Each number is 128 + 24 x the weight over the matrix's rms, rounded and kept within 0 to 255. Layers, rows and columns count from 0.

# layer 5 MLP down (transposed), 640x160, rms 0.207, rows 284-293, columns 0-159
[[119 112 121 115 116 153 110 112 104 134 143 136 131 143 157 119 101 106 181 133 141 134 150 146 140 134 139 115 115 167 170 121 141 104 142 141  95 109 120 149 129 118 114  99 138 146 129 106 122 173 133 128 147  87  90 150 113 126  96 125  95 138 143  87 128 127 106 139 129 117 156 126 112 127 121 146 105 125 106 141 112 157 105 162 110 111 112 134 148 150 130 118 128 169 166 149 141 102  96  83 136 124 127 141 107 122 136 157 136 117 126 111 129 106 107 130 159 146 159 153 156 144 135 111  93  91 128 110 123 124 133 105 135 148 173 124 110 141 124  85 167 139 154  92 152 132 144 137 134 106 144 105 146 103 115 147 118 139 117 104]
 [124 129 149 120 145 160 146 117 171 121 111 164 169  90 188 124 130 175 206 137 139 121  97 118 115 121 163 125 128 119 184 148 150 167 123 139 103 118  80 116 107 129 107 166 185 109 124 123 139 152 161 124  75 157  98 159 118 173 162 115 133  95 165 113 142 119 132 165 114  96  77  74  91 120 126 129 137 166  66  96 130 189 116 128 112 138 170 117  78 109 112 156  93  97 158 106 162 152 116  87 146 159 118 102 109 113 194 117 138  96 119 124 127 112 149 116 160 141 152 149 112 124 103 124 179 104 146 101 141  96 101 129 139 154 139 106 108 160 138 144 124 155 120 152 158 113 137 131 127 134 117 157 116 187 121 107  80 154 141 133]
 [150 133 144 117 125  95 160 138 134 123 115 141 108  72 131 151 123  92 111  88 121 146 137 117 105 164 126 112 134 214 114 137 124 140 131 161  98 117 165 131 149 129 113 147 196 113  91 117 116 171  94 108 164 111 110 116 120 149 106 122 137 108 111 125 132 156 157 115 119 130 110 123 123 153 130 113 132 127 102 121 181 155 120 126 146 111 127 143 119 165 110 145 106 116 127 164  85 106 127 129 114 110 131  95 148 176 135 150 130 112  97 139 117 121 105  70 135 100 140  93  98  98  97 117 160 114 131 118 148  97 156 142 135 105 110 138 156 123 121 151 117 122 169 124 104 112 165 155 157 164 179 108 199 113  87 101 165 146  82 125]
 [124  89 146 158 106 136 127  97 153 150 140 122  84 109 120 113 117 119 174 101 154 145 147 115 143 127 150 110 140 108 134 143 169  83 115 105  67 104 142 116 130 111 112 136 128 101 145 139 109 119  94 119 121 119 101  80 151 120 105  93 136 131 108 160 135 149 143 115 136 153 128 145 160 145 155 102 126 146 118 131 143 142 101 145 142 129  91 143 132 127 117 104 105 170 136 148 122 127 160 128 111  91 116 174 101  99 137 149 159 132 126  98 142 156 211  79 141 154 149 110  80 164 103 114  96 151 157  96 119 156  92 163 135 109  80 163 141 101 135 150 118 134 122 158 125  96 129 124  94 101 107  88 173 127 111 130  92 119 129  95]
 [114 117 115 167 132  97 151  89 109 126 138 118 118 149 168 120  88 145 129 148  88 124 109 116 133 112 105 114 113 158 123 139 142 119 142 132 116 102 116 146 145 144  98 149 175 117  98 144 154 179 129 131 125 119 151 137 117 122 118 131  71 146 101 171 144 135 142 113 139 137 128 139 167 155 140 123 115 151 117  89 120 114 142 106 120 111 121 139 134 125 110 145 115 144 114  94 142 112 100 131 144 127 119 114 104 126 141 129 136 150 100 163  96  81 100 121 139 138 182 106 136 112 157 172 129 118 130 119 131 113 129 110 117 133 136 122 139 121 141 121 162 118 148 135 115 100 135 167 162 146  84 122 129 111 132 125 132 149 132 137]
 [131 163 123 127 136 172  95 126 144 126 120 101 120 158 117 138 134 131 138 126 131 127 125 114 132 133 143 122 120 130 164 101 171 105 110 143 116 125 137  78 125 133 149 122  87 157 122 148 107 167 143 131 130 117 106 124 123 139 100 112 129 107 139 145  92 115 124 150 120 138 126 129  93 111 134  86 129 104 118 142 124 123 105 140 112 123 130 129 127 140 138 139 114 106  88 140  93 113 153 126 113 134 118  98 143 120 127 120 131 102 124 147 152 111 100 107 155 142 132 140 111 137 123 130 125 135 131 131 107 120  82 133 111 135 118  85 128 124 112 122 146 129 118 133 135 116 147 107 176 114 125 137 108 132 108 111 139 136 132 163]
 [145 115  98 114 116 125 142 143  93 116 148 119 114 135 136 154 123 116 144 127 143 107 152 122 127 136 122  74 112 121 116 144 142 113 118 134 155 144 127 127 121 139 137  90 159  95 133 191 121 164 108 123 139 118 115 122 117 159  98 110 167 149 127 107  96 100 133 129 125 113 115 155 153 117 197 140 119 144 145 162 161 130  98 114 128 116 164 121 126 122 136  95 142 127 105 128 159  98 108 103 115 103 133 133 170 144 167 120  86 119 148 113 120 102 101 133 132 133 156 120 145 142 142 102 134 112  96 128 126 114 142 143  78 132 147 144 131 123 151 131 100 124 167  82 163 123 174 141 139 142 128  93  98 164  98 140 117 155 122 116]
 [124 159 145 129  95 148 102 112 147  93 143 116 120 114 121 149 146 150 117 120  95 105  78 110 130 146 140 118 121 100 138  95 134 109 119 122 140 131 138 140 179 157 117 110 161 167 134  84 137 150 149 158  85 126 169 123 130  95 111 121 184 106 185 154 124 138 147 178 102 103 108 125 145 151 144 125 138 110 129 128 143 148 145 109 104 100 153 157 127 101 121 112 140 119 119 165 118 161  98 112  88  92  96 127 115 169  76 137  93 120 136 119 128 111 114 141 111 147 140 112 110 107  72 131 169 152 130 129  91 128 130 145 135 160 155 148 116 103 149 141  87 153 135 142 111 143  96 142 189 140  78 129 122 115 126 153 130 140 119 134]
 [110 182 122 130  98  96 135 111 129 112 113  96 161 105 123 103 111 132 120 156 111 171 107 170 125 129 178 142 100 133  57  80 112 127 107 116 165 150 120 149 155 100 109 147 132 109 121 171 145 209 142 169 103 139 118 135  89 129 111  79  94 115 132  98 119 149 112 113 122  76 121 117 126 123 178 155 144 122 139  93 174 172 154 159 158 103 121 143 135 133 104 137 122 145 171 119 118 115 119 140 131 118 110 110 126 131 115 119  90 143 126 127 124 137  61 131 154  97  99 134 133 123 114 102 144 103 136 148 122  86 155 154 129 143  83 115 126  82 155 110 137 136 144 159  93 137  92 161 128 137 118 140 129 129 146 123 125 136 144 118]
 [132 126 131 130 142 100 104 143  65 154  91 121  76 148 162 118 144  94 138 147 149  79 108 108 108 106  90 123 118 137 118 178 123 149 111 103 142 135 140 128 132 143 159 124 154 184 145 116 109 100 121 140 119 105 165 125 139  98 130 103 134 129 112 116  97 113 145 147 146 104 122  64 169 109 147 140 174 105 138 132 151 131 117  64 160  95 137 125  88 152 127  87 129 121 140 144 143 127 110 141 140 155  99 134 139 115 136 133 115 144 133 133 160 120 123 126 124  78 143 130 126 162 132 134  95 151 149 127 123  75 149 121 115 114 119  90 101 151 132  97 119  94 178 137 103 181 138 150 135 121 131 123 118 125 135 156 178 101  85 145]]
# layer 5 MLP up, 640x160, rms 0.219, rows 285-294, columns 0-159
[[131 148 137 124 135 123  83 122  90 119 151 150 150 132 163 111 151 133 117 128 163  66 105 191 104 115  86  89 128 135 127 103 131  84 142 131 129 144 146  83 119 125 120 115 129 130 173 140 136 135 130 171 152 140 122 130 122  74 110 163 130 125 160 167 125 182 137 127  78 107 121 134 138 107 102 110 122 113 142 183  83 131  87  99 161 136 158 155 138 193 128 105 163 121 154 110 134  93 105 115  88 115 109 164 142 145 145 161 134 120  88 101 108 131 100 143 135  83  98  99 142 114 117 154 138 165 144  95 123 131 107 138 159 143 116 107 104 156 101 136 108 138 120 173 134 121 118 117 137 163 129 159 119 125 107 151 177 103 183 118]
 [121  99  93 148 133 111 101 117 150 153 117 131 145 118 109  95 130 150 159 201 144 122 131 156 125  95 115 147 116 161 137 133 107 136 109 161  62 167 113 138  89 114 186 147 150 126 109 134 122 126 120 120 138 143 148 130 120 165  98  96 100 132  97  93  77 128 156  99 139 128 143 125 142 114 139 133 122 128 109 107 117 167 109 144 144 115 161  92 134 173  99 104 116 128 119 101 146 163 167 140  78  90 129  71 162 124 149 135 150 112 108 122 101  98 187 100 120 111  77 122 112 114 132 149 175 138 132 151 139 137 175 137 134 172 123 146 143 129 125 128 163  60  80 168 141 123 114 135 140 142 139 123 150 155 127 142 129 145 158 113]
 [ 51 136 136 144 117 132 112 138 123 153 139 138 111  93 145 146 153 121 164 124 106 128 155 156 124 147 150  96  95 131 142 150 135 132 111 136 136 185 168 123  92 136 105 105 132  98 162  95 144 143 124  70 140 133 145  72 114 144 110 123 150 153 104 163 120 135 103 175  93 125 104  82 120 184 105  83 108 133 106 125 160 135 122 124 102 127 149 146 153 130 122 138  83 135 138 150 104 101 145 120 131  85 121 122 125 108 128 153 124 173 127  91 137 140  98  93 121 155 108 164  74 148 108 164 132 100 168  96 131 125 119 131 139 121 157  97 140 135 111 127 107  91 145 121 147 122 175 110  99 132 108 111  42 143 142 140  68 161 143 150]
 [159 138 159 128 103 124 109 139 130 124 115 122  96 149 128 138 139 139 141  94 150 140 160 128 112 153 153 124 145 121 118 130 127  87 113 125 128 148 112 119 157 127 184 104 145 165 121 119 144  99 146 113 145 101 134 180 158 122 100 130 137 114 118 146 128 104 140 101 167 110 122 112 124 118  87  90 139 135  94 160 109 107 118 138 141  94 128 151 108 146  90  85 128 133 132 151 133 101 148 178 100 106 147 164 119 117 102 104 111 123 156  98 101 110 138 146  83 122 163 133 133 117 129 146 121  98 157 123 112 131  82 147 139 119 135 149 104 132 114 120 121 136 178 131 146 109 129 130 107  91 172 123 136 155 138 145 149 153 130 131]
 [128 114 115 152 137 101 129 141 161 125 123 118 101 133 105 101 116 114 162  84 139 103 146 128 126  89 124 111 120 121 100 146 118 154 146 140 104 107 118 128 136 138 129 128 136 136 149 101 128  90 108 141 127 104 143 105 127 133 136 122 136 110 138 149 132 116 125  88 125 114 120 147 148 139 127 165 139 143  82 120 146 124 173 125 133 154 134 123 112  91  95 121 134 176 141 142 170 105 112 124 135 105 139 115 179 110 115 146 124 137 116 109 148 152 124 125  99 129 100 128 121 121 127 133 132 134 122 142 142 121 133 106 157 125 147 146 176 115 125 142 109 109 140 108 171 162 118 134 126 172 148 102 122 137 132 101 135 139 137 117]
 [109 129 167 173 136  96 126 121 141 170 120 140 135 115 125  90 121 147 127 105 152 156 129 148 125 125 122 116 171 124 109 109 139  97 111 128 123 115 109 135 127 109 146 159 199 139 161 123 140 116  71 129 123 130 138 133 121 109 134 148 104 143 109 136 116 149 172 141 111 145 118 142  94 117 153 162 160 131  59 136 148 133 134  72 143 105 156 125 126 109 173 121 106 132 149 156 108 114 144 136 186 106 128 111  89 122 109 139 176 137 118  98 130 159 142 119 116 136  87 139 130 156 131 130 126 103 103 137 122 121 146  92 113 157 162 129 163 121 129 117 142 127 134 159 119 119 117  85  93 134 171 140 128 125 104 102 162 135 136 160]
 [116  79 111 126 120  98 166 105 124 138 123 129 129  87 111 164 114 114 134 116 128 103 111 160 114 143 130 127 135 150 134 122 135 146 114 115 113 113  83 193  94 143 126 123 136 101 116 137 121 145 134 113 159 123 124 110 142 139 139 175 115 105  85 118 132  92 118 154 142 166 173 149  87 141 130 125 142 125 152 130 142 146 138 134 174 101 106 116 117 150 144  70 172  98 111 180 148 100 149 143 145 111 118 117 110 200 152 113 145  80 134 127 100 125 141 130 139 132 126  95 137 128 140 112 122 125  84 153 131  77 150  94 139 104 126  70 154 109 129 134 138 103 119 125 146 130 132 134 129 160 133 181 149 128  98  92 118  79 131 146]
 [141 131 113 111 147 125 131  81 133 111 165 133 134 136 116  91 135 111 161 112 122 146 138 142 151 106 110 152 153 148 123 149  94 117 134 111 131 175 137 198 109 174 120 135 114 174 162 110  97 118  93 109 139  89 132 155 143 136 143 121 123 109 172 150  90 109 141 136 154  87 116 144 105 138 160 166 137 119  80 120 120 116 145 190 116 147 161 159 126 137 125 152 120 157 129 112 130 127 107 146 120 110  93 101 145  78 151 110 155  91 103 109 130 139  97  86 124 147  78 155 151 120 112 126 136 139 136 139 154  97 133  96 120 135 149 132  84  81  74 127 132 125 100 133 123 118 146 116 141 163 198 100  99 167 125  91 121 133 116 103]
 [140 173  95  79 128  99 103 129 102  98 158 103 138 128 149 119 152  83 116 179  79 122 131 115 137 138 135 122 141 145 135 169 136 149 152 126 114 140 118 120 133 119 179 148 185 168 123 147 101  87 100 158 118  86 140 119 140 121 136 117 129 114 112 122 113 103 146 113 120 108 187 124 134 124 149 163 160 140 149 133 105 151 103  58 176 144 169 156 105 185 141  95 147 138 126 125 146 151 130  99 116 142 130  86 127 102  88 126 140 165 112 120 135 117 174 154 134 108 116 151 115 162 113 151  84 118 111 139 131 124 123 105 102 128 130  95 102 125 132 111 141  64 136 133 100 136 129 118 172 130 132 121 109 136  97  90 109 104 140 127]
 [130 123 130 133 115 115 134 123  64 147 130 124  99 119  79 158 107 129  78 137 127 131 126 132 141 116 127 121 111 140 113 104 148 103 165 155 151 132 104 127  75 107 143 123 172 138 135 140 169 111 127 119 162 137 157 124 155 116 112 133 117 160  83 171 130 145 168 106 160 145  90 156 144 130 126 128 157 172 118 173 104 141 116  87 144 105 174 149 103 172 101 113 123 151  74 130 139 147 133 117 156 104 136 116 130 109 108 134 122 125 116 145 107 121 126 114 144 124 139 115  90 116 125 154 128 108 133 117 131 139 108  73  89 120 130 120 123 113 129  96 146 140 139  69 128 100 157 103 102 112 114 142 173 182 123 132 106 123 158 118]]